Each number is 128 + 24 x the weight over its row's rms, rounded and kept within 0 to 255. Layers, rows and columns count from 0. Numbers have three digits each. The size before them is the row's rms in percent of the matrix's.

# layer 11 MLP up, 1024x256, rms 0.133, rows 542-650, columns 0-127
092:109141132104146131191131133113119131155085124151109142129104106090143112121071154124088111118091084154084137148127146136106126110102159072168133145093128103151144134123137097081161157160125100140160135117112143153125121156128105123125111119166153124179118129122126116128118114105135112133119148097098133119090116153122153160151117109130114087163130120155099083094132118155145136147189
099:137100133077113088110138137127144109120113084112150106127116141124114112123182108138096150155146147100135138113129123124119129167118156097089119075100164136147126171133182141069138110132168146172127123126143107173142168114091143135099099088118114129140146137157070164139175120107156112122112119143095101169116129120124172186127127101159109147157081108150130106106138117165129098122095
098:150169143148088116190144134108162108095097149078125151153104115167135144144112139073114172124149150127134123104101104122089128106105144127142121095162092092163188127167152128134129139132089134141136141118135130098178115134070145135108077152122109200143139123103122110152122158130145097115099142131120116126141100158145119136103100103130095082149129153120126115125194107153101104144125
098:131105109148132133113134096143101119119139104113101164140059118134060136138095122112153099154123138096127128143141150126112107156118148132113150180064126172145126146092162121160118114110131083100127141132139087114159153131109174155139157099142131133111125128124148146133095147125101122101088079147117135120140130102113175106116145134170134124149150164143141105114150117109121125134103
100:152162121111150103088146096117165094124133154124136127124131140167143152095131157138126105110129071124169149122129132107090148161121082138109157108096133098111141164120156132131075167114120160114134166133139127135125128131124111145129123172128163144137141114120122159142131133139116163110105161133145106126180077096119139121125116103102137147162163173109142109114126117142138103111143
101:122153137155110153135106103137138076170159146136117184109126142134136115135143146125149133148107105120133061095171120176105145143153116087103121163131127124118120158174118077136135141169136106103114122134117081135101105148134115127166124142148107117139122110115146130146144133091129110114120163116112156084136135072117120138081098126114150164178097183118115161148184123125118116114078
100:158136130147144141141146157122144158121136149138175126112107153131142129122149109123149101147152115132148112099120148169138076152094132091103157123133099106086143158138116051138117101136137109164089101104147100116156122135127129155158110112072145172098145099149126135177064121120119125111194149168142142078151126133106175128146126145104138138112115139137116116187162124172118119153121
096:159102087128124121144135118142124137124138099144057141140162128079135111148146105111137105137162138053147099097112086064156148124127106119099152144141158115181128158120155129101123111118121122106131100140137096139146117075142150144131100145118127163147105109146101091081174140131158113134143168131155132139196152108095112101166163122138136145145074134177106101131138130160100158132108
097:130141138155145150141149071115133122127123091175145108139091126147132143193098197110116123110140097099097152119140117112101125163139129131107069142117140109092154104129083086102107107140134114142163104144108150138099159129166105100101145097128136113153137132112084183135120134157145140105103119130097134162120137124136148157108140162161151121117179112154101123115121106111126124122152
100:151147136116136127107125146102158098127119117046186117145110123117142103138101113109117151143139140151127159138111136143169179142121128132105142118119119169114126108188143127137150111128150085138144094125120140158161132142165144108083133140158144114108136108152120138135102099117120165138113106155112100104136129156130114095118137144060072146115126151153076151208150122141131137164141
105:128120136136123148127109131173170143101113128159117157113130122072114135143136120141135155108082122115109129102101131172179118115105144112131139141122143129075126116106140120077140087096142154111165142110129136089128097115111079149110111134154141165132123119152137145136120118115143128113116117127163121149146125134081124142104106109137149180124137079150123157147144137072134119118118
096:112102155133134183099080158114083094131142138098110160090129124137155113136178149159177099159139116124121082162136124136149143142077094102090170148114145095119106146142140127157145122117143125137154122105114096124104135142136126123121125146126109091134123102144142146126130096151131122121127131147129164094172137149086119096104056117120162140132145077139143149123162149123123118144097
106:139168126111115137119184111097139133136141101111167139153103141126169120124135156120138135088121125118192158119133139118111113092114162123097124165123138109093095182134122137104149142155165094133155128121072121115130122121154086117083121089163095121140126161123122120112113125146135111159096148159126118073140119150165109131125149142164130140116177144157135105132092147170155114118143
103:075140110106135140127141138102131170126107132133107130125115116137096127125170124137113112131136108144119140143111106135101182102139129070117110152135147089122109134128128126106114109102130144168132146112115108163147141137136152169146157119105129126130120097131132140059148128142117162138113156079155141115160155087198117121100161141140142120104171103131109152144072167105152087194113
100:128130117162086107129133087140116165108141126120145146103147133144131108144121120129115133100139133164163115162085131096144128127104112127173169139079114142152086139186068119164137093092115095120124144101145139139142134136166171141122114100141102111145169138140123103103140140122145160129149151106147128136125108116095133163121093146160151148143115103133150159151135179151077091117130
101:127112080149134146123143090130140094161179158117142107131148127155162110141129165118144128067167137139101117112132143102131118111114122121123094174074160122100100140137112131133112131129140085133114127105103094097122171149129168158156136132134152140122135142108157139111121109100152111112133130111153148114113133135103123165130131133134120130185149120146128137135153098119182123093101
109:145165143134162139135118107127194170152126170103111096131135134125119087123140138141128157124127160143114151117166094147109139130072117122112080130110128136114109115152132140085127080144143126128101142175134135140116114144112132124125135133147151117144114099119131154134129088168125133100088138112093139119125152159163142120134111170101119144161100091151119165145128118109150138123118
097:087140140111129154145098141118183134142142111167170131094094128102159140134103085142150128135081106128103107138080131154110107130125137112100158087109118136115105192125155073119128135120138097153137129125150113150147135106127134180092105135132130152149168111092146156125126183161128110150177148123112095124116108133116124115153128117130145095134097113123099144082131105134139135129149
098:164129123112149142120119157145122137126166131152124101149143154144134100123141122129102139120136140115123147152155148103101116123119138126162091108112158132160120123105123126117104134081132122124135156087111145107131136138080170173158107146106145132132162117083104144084117149169123115100136122139123144102112113160106120125124095142171138178125136117110149118149169115168137124107112
095:117117110141110114119151126140158106120111138111149079148135111121108143138150171142200129152114101170133132160108086127126083110144149109187146108128129087096144117142140136135095121171150115096070127102134117129162141112146166153127122131132177103125123141167117119108084162089096144108152080139072110105119146145138106116122133120084132142134177123119156092127149115143140153160116
096:172099157199107154158148153136098111145124141135162153148142128115120138089119090131133147114129115118129113142105161140115140114127107102152110131139133130127102130142112116134106120109144146133148111121156092113167128126131132134139079079145097122145064123099082115154139147177119109140093105122116080131157123121172114111107157138143125127121146135146147172142116169080121094150136
102:131154187108148116133122134146109076123140116118104123156139098122148164145114103185110123095089108147119102134153150103108118097148137117172154136124100120116137102131103126176121107113100148139101157129120144126107146141131163131162144117127084137146065115168082123129124130119185084090124153160130173120127126152144128129118112131116150167110140168150126121130118142161124130095080
096:108145146108129121137127129109120142118093105101118127118142141159185119193107130134145141145119109128144137096180137122147132108114135144092117141107100119104147098128161097149107079131144128129078117132158126109122114154142122146103150124127112123140093136132134139148113134145177130157116133132126126170161167177115114139089130134138135136116125132124095103156104126142120127128140
100:160151137135122119118111088205101142169141119065197113103120102122137166165081147115120115141132126160152098131121115096096091114139126135133120158132127127121130165131151100107129151142177131121084173172113092128125105105127120129134108104149127146174099089159128121167149122115150162086109140105149117087161094117113140147115116123135140141117110174148124076131126105134122151134109
124:112139140131109124133132138108147080183134088149114131133128105160157103122088174131109097145109109109138113083108116142110119098129121144084087170100127159156145139152138069139152146131139107126123103106137124138160141134080128154124120140126105097127122103138144154148138135128132099122126127124116148135124153118119131121128116137153140124085138150137122168127099111136112169142124
110:103116147088147161140098164132148143158088094148166079174111102134117129133146135107143118141111113125125152156126088153122127130093177159109140080111160133100157127168103083109123092104133125139168128122109109156123143136137142120126129144070109168170096153115145131144120131120168094119087149179116102127115171104128118117147128119141156112140123107120115169123107110123127107124116
107:083139136149133133144184102127113113119079130170119093115148062099143142160143134130118127151163145146155123142111141156111135087121158097116089128126121102160157138149134138115105095134161134136130131116114105145151160083118132163151177127096074086123111122158108153109123114158156105140095092156131133101137138153088126132190180129151141141112108116135121127110075114169122104102139
099:133139142108139141168144146168153102113136112137120112139105123112136126181085159172174134153111166129123135139137175146107152130098141083094143117105133116160155106114119132128091097114130095130158117133137118204075131098104094089149161100159136150090148124109158140120130131085106112130093126103124124074125121138135170138124158153116135126108133116113127119169154127123146093154149
101:143133161137137130126087083127114183121126103105144120132161076120104119123122091168125118104088126156107103140115128104121151148142107127157148120144146135137110131115208114110129097102125110130183115124128122114132123162165126125114129143113099107132060118144140135158108130137146137111140139124110114138110085129140127146145137123093171099141160148132121123139096112095103114108144
103:098134085171146126086117126136110155175120144129189140112124184080156130131144140131175138138113126162129157099123119099120166144085134145123108098100156092135123140096138119115127124115113116120083109144136107131118132115149117157114105155100110130115119134118130085152071126122129174139119181134179088142113105149148171125101107115132081120147180114139114158099115102144151114119128
102:183109108122127115135156098107139136128083169078085110181156134147100102157076117150117122158128119134101093140137130153109138119138140124129135177134119115094114140166130142093094160142091098125110133133137106136093166150168112108182109104098112120131129131121149102123119166091135116119114146135112087113132132133110123169126118101138099084187154120084129114096112071160118099134125
097:109108165114151152089115117121166121134072133149170122118154115134114135094158100156114106185132114134129121122100134131064153142140137090111137161128105090119148124120098128116073134129128102131151123146108135121106128104148153150102179137156147094119131132147113118121166113130163132126143147109105115146115121087133132109151057125131142130116135169122113143134130094110139191112113
102:138171157096111110164111141138111081129114140135116112116131131122140153090142147126105098152107117102113115136178136158144136147142111103097121125140172136166103100142123135101070085100122067151098125088123091166126147116158100097141067122132119118134145125114143168147156129131139149128135140144091185120152150146175101128090156136103123103145166149102114143164095129165110158133123
123:140113102132103113127103161149130118137156142131131127088145133165119126117141139127158140156111081087149147171143081128088087153131142151111143132155136108109173130160090156152090092137133093110114134113125116142083138141110203161078134123119131148161117137093145131135167176114144129124178129137142149137115113174121133125130099159168192098092142117103130126084115141118146134140095
098:118155151119160123144135090182116143110126120113134092122145139110116124136112157149094134066076128139118144089156100126097105184071124126136163120110151120171110103108154155096158125142114091116160152110117142133149126105109150131081159159125135164098159149132158116114128118141081092166109076182129099140117146091151074134116129169091115148108107127146104108171101151114154132149130
099:169108125139083137139115131085131156122116181073142093111150148150137136106107117171111161122141087137111134116107138117119119130129120133153105130104114147128169111163134121149121102165097152098104123154152118203147145119123137141104163101114080122125181086149083133104162117174066121147108155120138105152154082107139136128126139082114150122119121096093138151169100120147145118094140
103:124133121138123104123087145110129182155112138117126143140128117121101150146162125113137143109118125136101127141135144153098111172109104104124190137166079160079149101107152144121141141163087098164111101107156094172116168091096156115178137146136100115141126093107133146133165092121099129129132084180135117121151169154104154125105108111072123125124164165132103150103113115142138102101132
110:134112123087143140170113139133150153160127137159187145073148141112132140090102117148127133084115141103179147109134083175073122128136140142139111139133140116147193085108153169095131153108159144155137162113146130134096133123152106142105121135120152124133083120148147108125144114063150132144113129157096113113125117120142123111137101152199144140125115148120163125131113142081108152122088
100:137131169172109132139144092121144122116112118125094147146124183112154134154156110113122143064144141175180143126126151170142125140101160104127155122155103205112101164137105122150176122169124126135167112106137109139161165132139115071121133078088109099145127146110121104134128136114176107123144127112142086139096173101155161170146113153115117108155127102132137117119119126149131128153124
096:086132123149144142152111129110162121124139107126133092165106155103110109134143133145157094107166113141158105122142104135092154102154146132108130108078100114131117110118130131124164113107113132114122142113144170176103120099169125116132127109134156122126151127162125098124103205153140126155148156128159116090119124126177130152085123126154103134100105154084161129113135155092155129160092
100:106132115154180068137161109142105134122096138109118133129147094110135136124151112103144124116136138090133076118094144149125147170151133161118092102088117086126162164170098079154106149083103083098096116157103133120156081114122148095109101113127119113150151128150102143126148102119105133139090156154113147119115105161175140110131124129101162112114125122150100097179123112113128143135138
096:103122102143148148121147134130095129068113134153146138149145136150093162102153116128150121103098125097151064123114101133105157135103081121119089127131128165149129140161198120095131110136154165106117124093096123101108133170146149134125140136133157148145130155113108094096123124136100164162148151081092120135143156126119147149106121125108096103165122121143189142087169112119136132149126
096:070109146098175080164104184133115123108144104135115103136094098112146175157135104117109114111101142162128149135127165134140083098179081100140126113145120177140144135136136128109126121120144122159131131090136096127096165115149122175184119127116131149088158104204109121127114121120115124140123142129082118108122169126126125151106108141139165095087072182114126121113153139147110152165146
102:127128115152124153130143132159117094159064159171119132128125152110141144114153170123222117118152140090115110126153128114126125184129130126117146135119140132115156137105158124105169146118105133129156145154095145150145136120116087149111152104104129097149095142145159098167146131138099158110120120106129110150156128117149137108134164116129142117169086116149108127148107102108130091097126
105:152123114147152144131115083158107089175171173105127128089121135115126111144125133103112145084117096120146121163103163125121113102082126145115164088145150159106131108147122150099114103129121161048092093142124092089201132103150120154118132128127119087096134123131138132125119136143120134137129165147171095123131157137142157146134159147139116117095146134117168093160130160143099128097142
094:175132129155113134129107138158123088115111109106141128107118146104134155063118124139144121149125184077106131103156163181101112128079168093109135159078141134112115111159103103133135131152081161136140152158157122157161145102099104122116132151143105105136136157108134093124153125126119118132116108168098118143172151146139154129112163181137149125113107143142120120135124122163124156113127
098:124119152105182102117147081139130176154136133114171123118109124139147136132099112116102103137104107106150131123106108110117170128118122116136129141160096141127128176135089117110194144121139129140130134097111137148136177139123144114133153188140126088140131139071094106122070133136154123126134117128169074139145127103116161134114140094157145117152143115134114136078166092168140116127078
097:132095160114155128106128112156137090180155152087127147124086118134078099122132148125059127163139084124147150129120140126111138117090115148144111114148093113107177124169167107126164142114157096105131097128158100125106154114109142133133090113121097094151096132122150133141104134157165154131098091111152127158116132115108152133157139157110168153126126122152120082143108125152182121131124
098:148110116114136123167139091107132102116098118140116169154086132164118076140131132137123106162166136122127132121119128121123116170101117123110187127135141143155102141117159142101124117098161106177144099158130163125114079143121122139140136169121178107097157112147118179118172117094127161140161102114104074128120136158143160144101105101134123143108097141119106122152080136102105131136125
093:144115081142167149120123105117192142119162096087095101131104124146198121157101114129117124090147177167115154192143116145095146115093150091162150122108124113121091177128138150127129120138186127107164117154143114120128130194102139126123100120087111161109107127131148125159114132133183129135143145138118081125148079139107106132139108133078174165102144127087133110133112110138104123152186
103:141113146090115107168118107135150129153135114107129110099146102133092070133156112151137115123116140138164162136164127142193185108145118125163131105117108124089158112150141126119149112114136110134068169125131094081144123137133153119057134138060140096089122122129165155130164166166162143148099139123147174101139104153092099106122140130111145131108125132085115112159097153118170143138082
101:135126155096143126141138122123107155143107064148175115114142133114097118149135166168146086139103124082123163138112121159191170139124181146170139133073141159129129145151126190129149136105143139118152112119095137130128123134151137146129106104103145099137131138081133146076133120133163113129102087132159114099152137080128088131111100146151121120158117086104150153142143129134151106130115
102:120116143132112131138168129156103098124103122171145109123121173114129151158151108112178119156132098196118101153133105094172120101092121116130182123096146163138109127129140158129138136130107178077153135120116081158089142126132127122104142111120133173113116134109152111155115130137135172109112085162130120152138200110145087125147131141127124118187136124092124164131127124121109134158107
090:159143145136131144146137174171103111157091157121165124081133136147123124118122133145092109112167103111097113116122133129132125149098138132094111131155114066097106116092118132137119120162187103126098137155135130144125138191116117125156103131134105118138130118105131127136130124139113150137137141095152144144148155192146142110142106149104118129151112155134115113113109120101117175166132
103:157155126172126082123110135123137139139111148126126162131107172130142153146148130149107088116127109129104136123096134126098096149103132082105141120132128098108133102143116152109132150114141139142107141111192113133130118153135093178083158133139118121124175151120055115081168107134112179100133107183146116125159122159116112136123140108128125145159146102138133159136091138127151125130134
114:116155106139135123149146124138159154095124126099092130102088135166105134162115099133144108114142131100096105127095099082114119127135115144131129135143121112093108098166117131135125125107131094160091155120150162143161094133148146123144125091117133126135126125134095135121136141145168150134132153137141104118127087133125154075118151150115150148095137125106124123143181117125106112156085
099:186170120157122129098122130128135130165149123149107130148119094136071093149172162117164086123137126070150103092151169146141128093121147145129101131151164136099128140142132082163134152141095176127140163124146126138110170118134114176183118135151153128109124148137122141137128121146146182129147137162136183165159135103144135112112126118146138120126120162127122071132147127115141149170114
103:155183152093134092101138139117146114129094123155118105132123135108140129163141111088128155104145091123142084147163105139114131116161131156144096135104113085108090165124131128145154114124138125204130172090118100163134100105117108159105128102090097111099129119122145104167181120183138148136087079109148171144158119130117117085121131142144093111156089113107153127124170101099154137101121
099:176106129088140134112129147159107103092123161119121117126144097096143144129124125141128120179155114155110096159133095164151170109136115099099110140139120110137120102138142105175156086149149136103122116128118080114092143126138136128136117134123131170144087152142140138122126101113188128141115154097134136137166162140122121122134103161127096131151121170128133126118122165121127109111133
112:137119128113141138084093147152125159089106130124088086126164136112117152152150126128092150151104126147080151174118108133104128130130133123090087122143121134073118158107120131142173129146109126086161103102131178198107132148103110138119081117112132174102123110143123103108124124101127126116100076103147118144126114136115106134145092110151119162126145158117102139151130139115146118158109
097:128145129140076174161099130106162106137137128109191116140093154091143112120108158163131144141142166151091162102122126100131143101107110100134081109144100152145125130111163125146099125157154104146123111088134098130109121074138130132130117124141181137141144161120120104155147153140107121158107097158125152146134137159159102127068174109109114090148133084094097081120086151128100134101142
102:149132147091143146111139136136113112136117157099147127139079161194082123114161125103128112112075168180131134140165112130169102159115092137128129160134087161112145126104122116137135145132146111131125103148122167133144137148156169132136130121117175152159164106169109109128123144145169173131128100164103097159101174186141140094140073146106147102125094140133102125155127139122109108100138
090:148117104113106164115111150122127116116116137092143101128126135155155129077132109109174099128144088119132149108149124153095166120116156127134102173113139139132146122146103111086143164162156137103107188095103140203152145127105144089129116139129138142139139144099150193147089140117126125082130089090139083126133156180110142145117140086123108110152122114094135117138151106140133100146131
096:142110096165136119087154135144129111106126140138155111146145120089118108117113182111172114148112140194133156156134121133157114096149141123161144105131142104119161068104132089134133118132109145139136140137139135173148125094141138101118147127100113106133128118146170130149118165129145146135123117122144099123114086173165108083096116150115171118109157164144110175125062128138102126140120
102:115100187115117120175124101082144124149137141082147142091103116101083160124107119138109151158166123154123121160136182122128101136103122119102147125103092161090172111170173140108126111139106117136126122128058121116162145114123138156133108125116104083143107095142122132114128159108083152142129181101125103153123165131103123114143162135111127140147147129139055153158106123123110132141121
095:113123153121106157141123118169121193117120147140139156102094139122091196185118147106127099123154123135095124164101141148132136137132113158126128141134145109134123120168159149128116097097131113145093159137076169147115117119184140157136086159138119132165102144117133135105106112120110136141119105177134120116163092175108114145102138118137095104093108137134095131131114093103125121077110
099:126139066061121132108154143121106135141094125132120131079136134122141150126147092163132145122143095146156138116204127144106095085162088100144124154126138106080066130079093112126168116136115172155143145111145113102124162122079120126128127124158114114110116107103116108151164094138110135109135126146086124128149136103113103178145133121114136174128128126119157110117121104131142095184141
105:132137130117115145127143098106123106168122129139141141148134135077160119115103151194110138102141098151136107129122117104111096147125143136113105143091117118150138105112130150118095075129115140106157103110086135133168154146131096139128107075136094140179124078146134139129110124095123130115088101115119132155125105120172143102117154085127132128110124114124130143131061124119091145106124
096:126152092124159117114120144114109110116124157169111125135129133142103151112124105153124128149119162170172152116079139122123132133131090134111126126167112153134100110144124127129142118129164114107117140129133119110150129149149111107161093174145124114128128132146103104145131133108124112128130132151132137101141087127141137083121141142141158105100117151119120148151164131121169148103167
096:116092131103112115106137119171078145150134129119090117099150145135150140120135124132169109099123126104152166109167152130113122183129106129181163141130120094096161117124124103140108122095095128125090151137123137095126154118144164180124137168154091125116105165127128116150100112132132152099126120101104116125098133102121111123121169125144117157148117099157183158129143127127149119158137
107:128098115112143103117154134136147127153098095171162152114099143101105104159185164126122122180095096119100170147160128135098110124185120096141093131144134089117134106131143104109098132119124113156161145111127114113136104145099139115116157119102166134111147090121128128150123186174142126122106126099156114138149145127122070094121096177094170134117113118102141123128106113099106148135150
113:124136126152096126120138155135163156153124116189078159111150128092123155132123119119120102117156106135106126099067112156075110130133112156096121107126151156088098121131116148125084127120119154157125136088124130129162151104137093122132125115098118103147092109151098118150060114091101164191120129107133146129144174135127102150134088113167148123130129161103141119127119146144126165129150
095:098153096149097139104127148104118124135128104139152120174132163111143176110094163126108098112120160098134123116095138079097110156148166098136125169105154120088115154093133126103129098117122097114096143101170139132145087132160123126168111149133117113127099125136083118122122110145160103116119118056165154101129148166130171125166117123142162133118119148131138173159106138163128133139147
115:140136101124154098110144137089134120133159115109173142118140134133128146103147131117127106081115092126110102148168149145122134112103106086113129126089143124153105120150133115139106124109133154090119134105157114130102176098118157128118121157112171113103151100109177103162135140131134137132112118111112148160140139135150100113121153141150100189095143123127136183117079109150113116142105
097:133151169174109163150150170148122140109160153147164127141138122134087130150126158067161141114116118147129121144127049100154163103136127097124148162139092125117135149147111091068118125071166109096123109107118074176140174131111151119119081144122123123162128100144132132131140146143127157122142110089163121129157137099094145124103147131095118110132142084146120144134125124086093173142123
097:123168144146140150200112141156115123116179087108115114115130093130134115139095158129164161167123113106145123160152127144139118120133105119126157119129111115131122084174146173063114135110169156124138120113119158162118127120102118115191127142146120145127152135103151174148104162133137114127137103136120113125100154163146113130102141157140147115082130136128149116129134103066134138095145
101:146124098110158159144122114122088128129113131137151153119146139126119127168171117118160140113141173157163108123174149120094124142142109096141106149152116090120112155131167116151141121098101135103122170084113102130130121104152132166133150102159114113119130131099098105179092125147166101137125102143126106141118130121107145077110129123182135139155140107111088153103115159122120153173130
096:158122142118127142137144119075144140116099133143134089125141105105105183132122163107092087164100120134157138122134098105150167119127111103139152094162112144104109112190142129096130109132168107103098100123119130089141133177126124122095109123123101135176151094103148115111102111113122153117100128141116165129154122123134132104109149117144122152128126155163137145120135056171125132162165
101:163128126081133131192122121161065105108143141123154060178131185124129089140148145176073150155140123113128147130136140171145143182175126118152133100095158115143138121094122130092145095112094112117121182112137148130150158144131117135120077152131142117127127101142173169113126148112113169159116140105159124137125129152124148108079135134143135118133110119154089145149100131093089138157067
101:112112156140128075103121147139182085128102130148143113154055140161147148105138093138127089145137098128125169135126111102170171075155138158154125113109131132101125099105167097113098088149120091113136139125110099100095126112127116093150170167141153143120109131104093137182110166121159152154148158147143127089115124166123139157122192125141133168122124127109119078149091138153114125106166
095:143098103116138098160144118106079151160130148165162099087169137099172131142114113131119130131142123144165134120134119111127115158123125096128147097166102085126148107150115087159124123107135108142145128122134117114149078124149154183109151127156170122108170114106131148132132142128171132176093124142157146089148106148119203130110097149157113120113121118100128118148126132129095156169103
093:126123114120086133134115114141140122123129134085115161152143128117138126133124138126145141135143109158136088125140187157125146131122197113082116162118125120087137153097137086083145146142160128098131091083128139112105159136113150126108148143133107104116100147140117112136126143100122112133088136103159135130129144086169141125107116152129101134119088114151160116107102136167137167174092
105:089126136115100147143112091115145112111155123110114114124106096146138124136157108133130142143102130112125144051110139132140123128143142087182163144145126115158156122124143141096114147164130146152131128127149093128116154148119127129111161104119149116136170136138119140102091116114155143163132131131165160147115094145099103158129144126132132121070161112095122141166131082095134145115052
096:109071136148143127131127108148119099129098141085171179116140136126112175102095159110113149122123126120114189109110170153140089146128119100141113105160115164153115118131157120135134117117129134139115148074161103137121142178116164118086137112101132103117118099148121129124121166135130137142151116122113139119114188139128165068146153157107122167132152134107131139169178126110100092126138
109:164149137166178167126160109095121129129143119141090174153157134086098137135129071155134126112173087145103106138142117112115145113100125117103133189115130141157154167124164136160159147149120101117124089065136120111097091136123128090155132099133115110135128159157124131133106114103145141147135127142116163100174147122104133122139145100150137113148118150116138133123122149081081114132149
102:115151087092147165144144173154157132147129145138123133150151132157089118126120165143102170136119153153117133124066118111131119119106138092115155154159145137122128179111137162120114120161143129179117122103105117164135102125134115134145105144104104115114086169161136133076179086081092120171149134120124107096109150165141069143112104132125124144132093131134134101121085100094135108142120
099:106107111167137116119139099107113118146115128125169087136108123186080149108128122129087161128114136145162144102134142165128132087144142140117132121112118161179117132137135159152129145134078107130153149085129147176119129128116124145127122104146104107109169162172099124115137152129154094152149129158103150128084131141115159076139140161163082114099138125156161134113121142124147114105152
096:145157098118114129158106183138145131138162159121142121153086157132134091149124176103145127135099122109133113119114139121158173139101148140111131091103165120134075099117162136112152154098144140136100106100151134116110155139109130106103137128127166159154119122127102166089112112135151116164119127105106142095139154106137145136121140143106214101145149104138106122153160139099093133132146
102:101144155126099111096146120139145137172115118056166104123106135132102134083127139153138129125137135158101091088116138155109145147130114143142157121119147139132149149129124118130132104098120103133091171115144100131081138086080156100095166121102121105134139090115096170119150164129096118131133136116089148092121174165122147117140147116149133131120155192134120126099140093128091127114117
100:150124159121131106208138124120105105124106128174112154123139145163099103098093136139150134135129107147153141149125097087123096119159134089126135142157115118114103154095118115118151119069108108116103149103122114117115141100154118132119122094167138117133085154099131133105102137105169101169135159169099175128135140109134091131108105174126141107152143116139102148123185123141187095127140
100:143135158104148144115125131098129120131101108152113121125125125150108091119133130100096147140161184117122159115126119104124158136118136096123162173138123182188125092122137124142121122062103093124162107094110113135144121155136118110115119150138144139088143116127126146170111178123147157171124124135161142161138137117136140084120096170103099148164169136124161141144107118145076123105102
095:145116090125164149118106151107135133135099111201133120138098153132126149140152145183107105123126093138128161156120129084100103128133152146117130140115114099105080106065155116142118124140141148184140112145112150104152133102148125169126189117140119141088137133128151088087097155143132147131149104061131108153134130164143162103114133103128131172135125121120142120120143155172098119107146
098:108132100129109117096138153134124147118132106119120123135153161133087104144110133119144150131157119126110136121107072140128116125124169071151153134116115154126124131123115118141074134088128147076147128115125100125135140124113092122125132112137120126132130132162196149147110098114097180147122110113117153121120111137121095151132124124130126117169136149103121124118109170100127148109148
098:138188110106084093115078109113087136111171126137147152138139091168113113134153144154094137139141126163111109110105100156104141177138133130129184115110117147109185147112117103135133120150109104130148156121138129159144161144134134166122143119141116126142105108113109122131091145123116148118124130134151113137171109134132132106145179136170124099136141148106142112133158076136093100142134
097:134150125094140147165163138145087149149133181128124118132112135091141133133129103077106187118147137124115101145104143122141143159171136115159126138149145118109136161147112124112141102095128145125135134133100104109104142152114100135094093110101170139110149145119122151144060121165132121173160108129098150111137116156128119134072139175097098126140120151127124117152108155128174136100077
103:159107167157129115150107120176118148153150146134123128157118141092136128144157181144115142134108127120093136131077166166179150120161102115089105125090098121173109138079131125100145139098103100129143167097122124138113132127155121113146123160102130132142127073170169102166165137176105132120080137102166170134138146121117133135118122146081124116132169119136148105138097102102095131161128
099:095137120143111131106116140138134099115121110176153105171121112125113118145067122075095177113102089112147146111102119139180104100116144126142164159093110146143107135132185135141105125140152133138113160090126129104114163149172068118136181113165131145142118143150100116081114188135140161106136181136133111115078120145118085126116175160134120109096123136099111087143105117138172107122130
102:134088152155112130161137109122151148147129167150096128151121106081107140150139110121101133104104151100112153110113120139148090149124130149084113122156094140132148099145112110147141129105131122117107148144135137098096133115106118117122145139103155104132115143106140118154140199113127135139116089128168136099126149137105087112112164147195115161148082090108127125098134126127084146137154
101:135151134120119062116134127118142124176154137104151131142120136106109152108172114107116105124120137086163104141141098137143125168132117113148109090106159086128181130149132130096154126103186132102088137105179087151133155105135135157128178166132138160133114112102193117115141139123128158132138135128154121129131146180163101139121084132133077142147108137148186127124117135117085148124070
100:144101134155153136109138096151143084122133149130164128099133164155089151163127116129164153139121106127174092120119133141123141103128117132140128137134174091103122138143166106107134085065161123122115142079107147113141164132169150115132119126096122090135132124145116173136147161150136152134148153161113128132149105118117123102135115131113113133159153102173115144149101178097137143120111
108:128167155135124111149143098072093078107096126162096116134145099119112101129153132122083121126168148128123131103114137107136151154080092147154142129115140146121138117137125118103171079132089094129127151109104135162141101137070110153156115140122149145125163158109102177101144145153145117175138132107132164153121130117127096125124145149143162186133096136165129091099205103117117109133116
103:118123095110087101126138088109083087113110137132144150151136138128124089147129142140130138076129091102152145138103113127123124166135167112117129146139137136087114146083126108174110142118140145139057168158137132106155146122061118123131147137096100144149114178133154107152151135114154118107138113152096119121149148115125117128115154079125154141147127101107112132099114076115158110138157
098:098109158105107114133117111107162098125107096158154110114063139172121176132216137103168153140145179080133189111141140190091124123122128127112138146093129195114134149120136134063094121118096096138087106133122110140122138158133094159098092119136147148125129136137126113128118094068140185133099155126142107140099090149147154127117137096105123140147147137108113086149130152083109126104116
095:126124099121126071145145083146110129127115161118138156103144156124079116134132145111108098112191119112093113129177119134109122106107105102137119101106116084143136083156138135102163122169110082064067159091121119110198159155145142146124118176119153124138148111129109125120102130123126110156166193110139158159112101123139103088117164152174148109168137104129142097133126126138126111121115
102:087129108162120160150152090127103126138132104122163122127088127105101117113124150155111129132170124132166143153111169152140124180100136093107099155142084155093093112138134115079164111120140111151137127117144109180156147101106130128120146147114123127102133129111159118128128124130090136128149117100124149149091098106104104091133143122089151090127164113072158088104097068117071128140132
111:110085096126113113121132100132151093129093169127165091117179149104101150152105142134075090137160154129134150115072149165115086136102092126128124117093101099117142121159137168137113130150144125097114163122110141125132148148132135141164137130144137122117123109140141092146086128108094147086133099125119144059119097088120117096151124123150157100135133124139119141183111099150114148118136
094:136105120116093126148089140120161119143097138150137097109153134107132099154128129084138124155151148115145140161095173154140105163131144139100143128154152139112147148132128149110103115140161150130146118129119136103119138105090163134161103121107117115138081124082148100134127171130152091092155154142149112081128151121111158091121085167166086130116121132104166121123109140128156138123148
106:127172111130102127131112140134131172150137108120141123156131102124145125106116130163104169122187130123128134119152110096155154078148121109119164158144141153115111117180139142141151109169115131116123135108128111109122132135087157153133110125111134093126150069149132131117138156162151147121111146155143134108117185132144146128144090101133136154101094136147128134077128119104068127133100
101:121095111147097104129111138115117133144127120164158127132134123142149112157158147056144149121178161188168155137111087126123145146116130158148133112108123116129105148102137123153181084103097108154084137098107112122109136124138101129116113116161137131176127133139155100124143133131153150125088178135109091140107140141137127145174123153108139112131119112113125135130163074201102104122130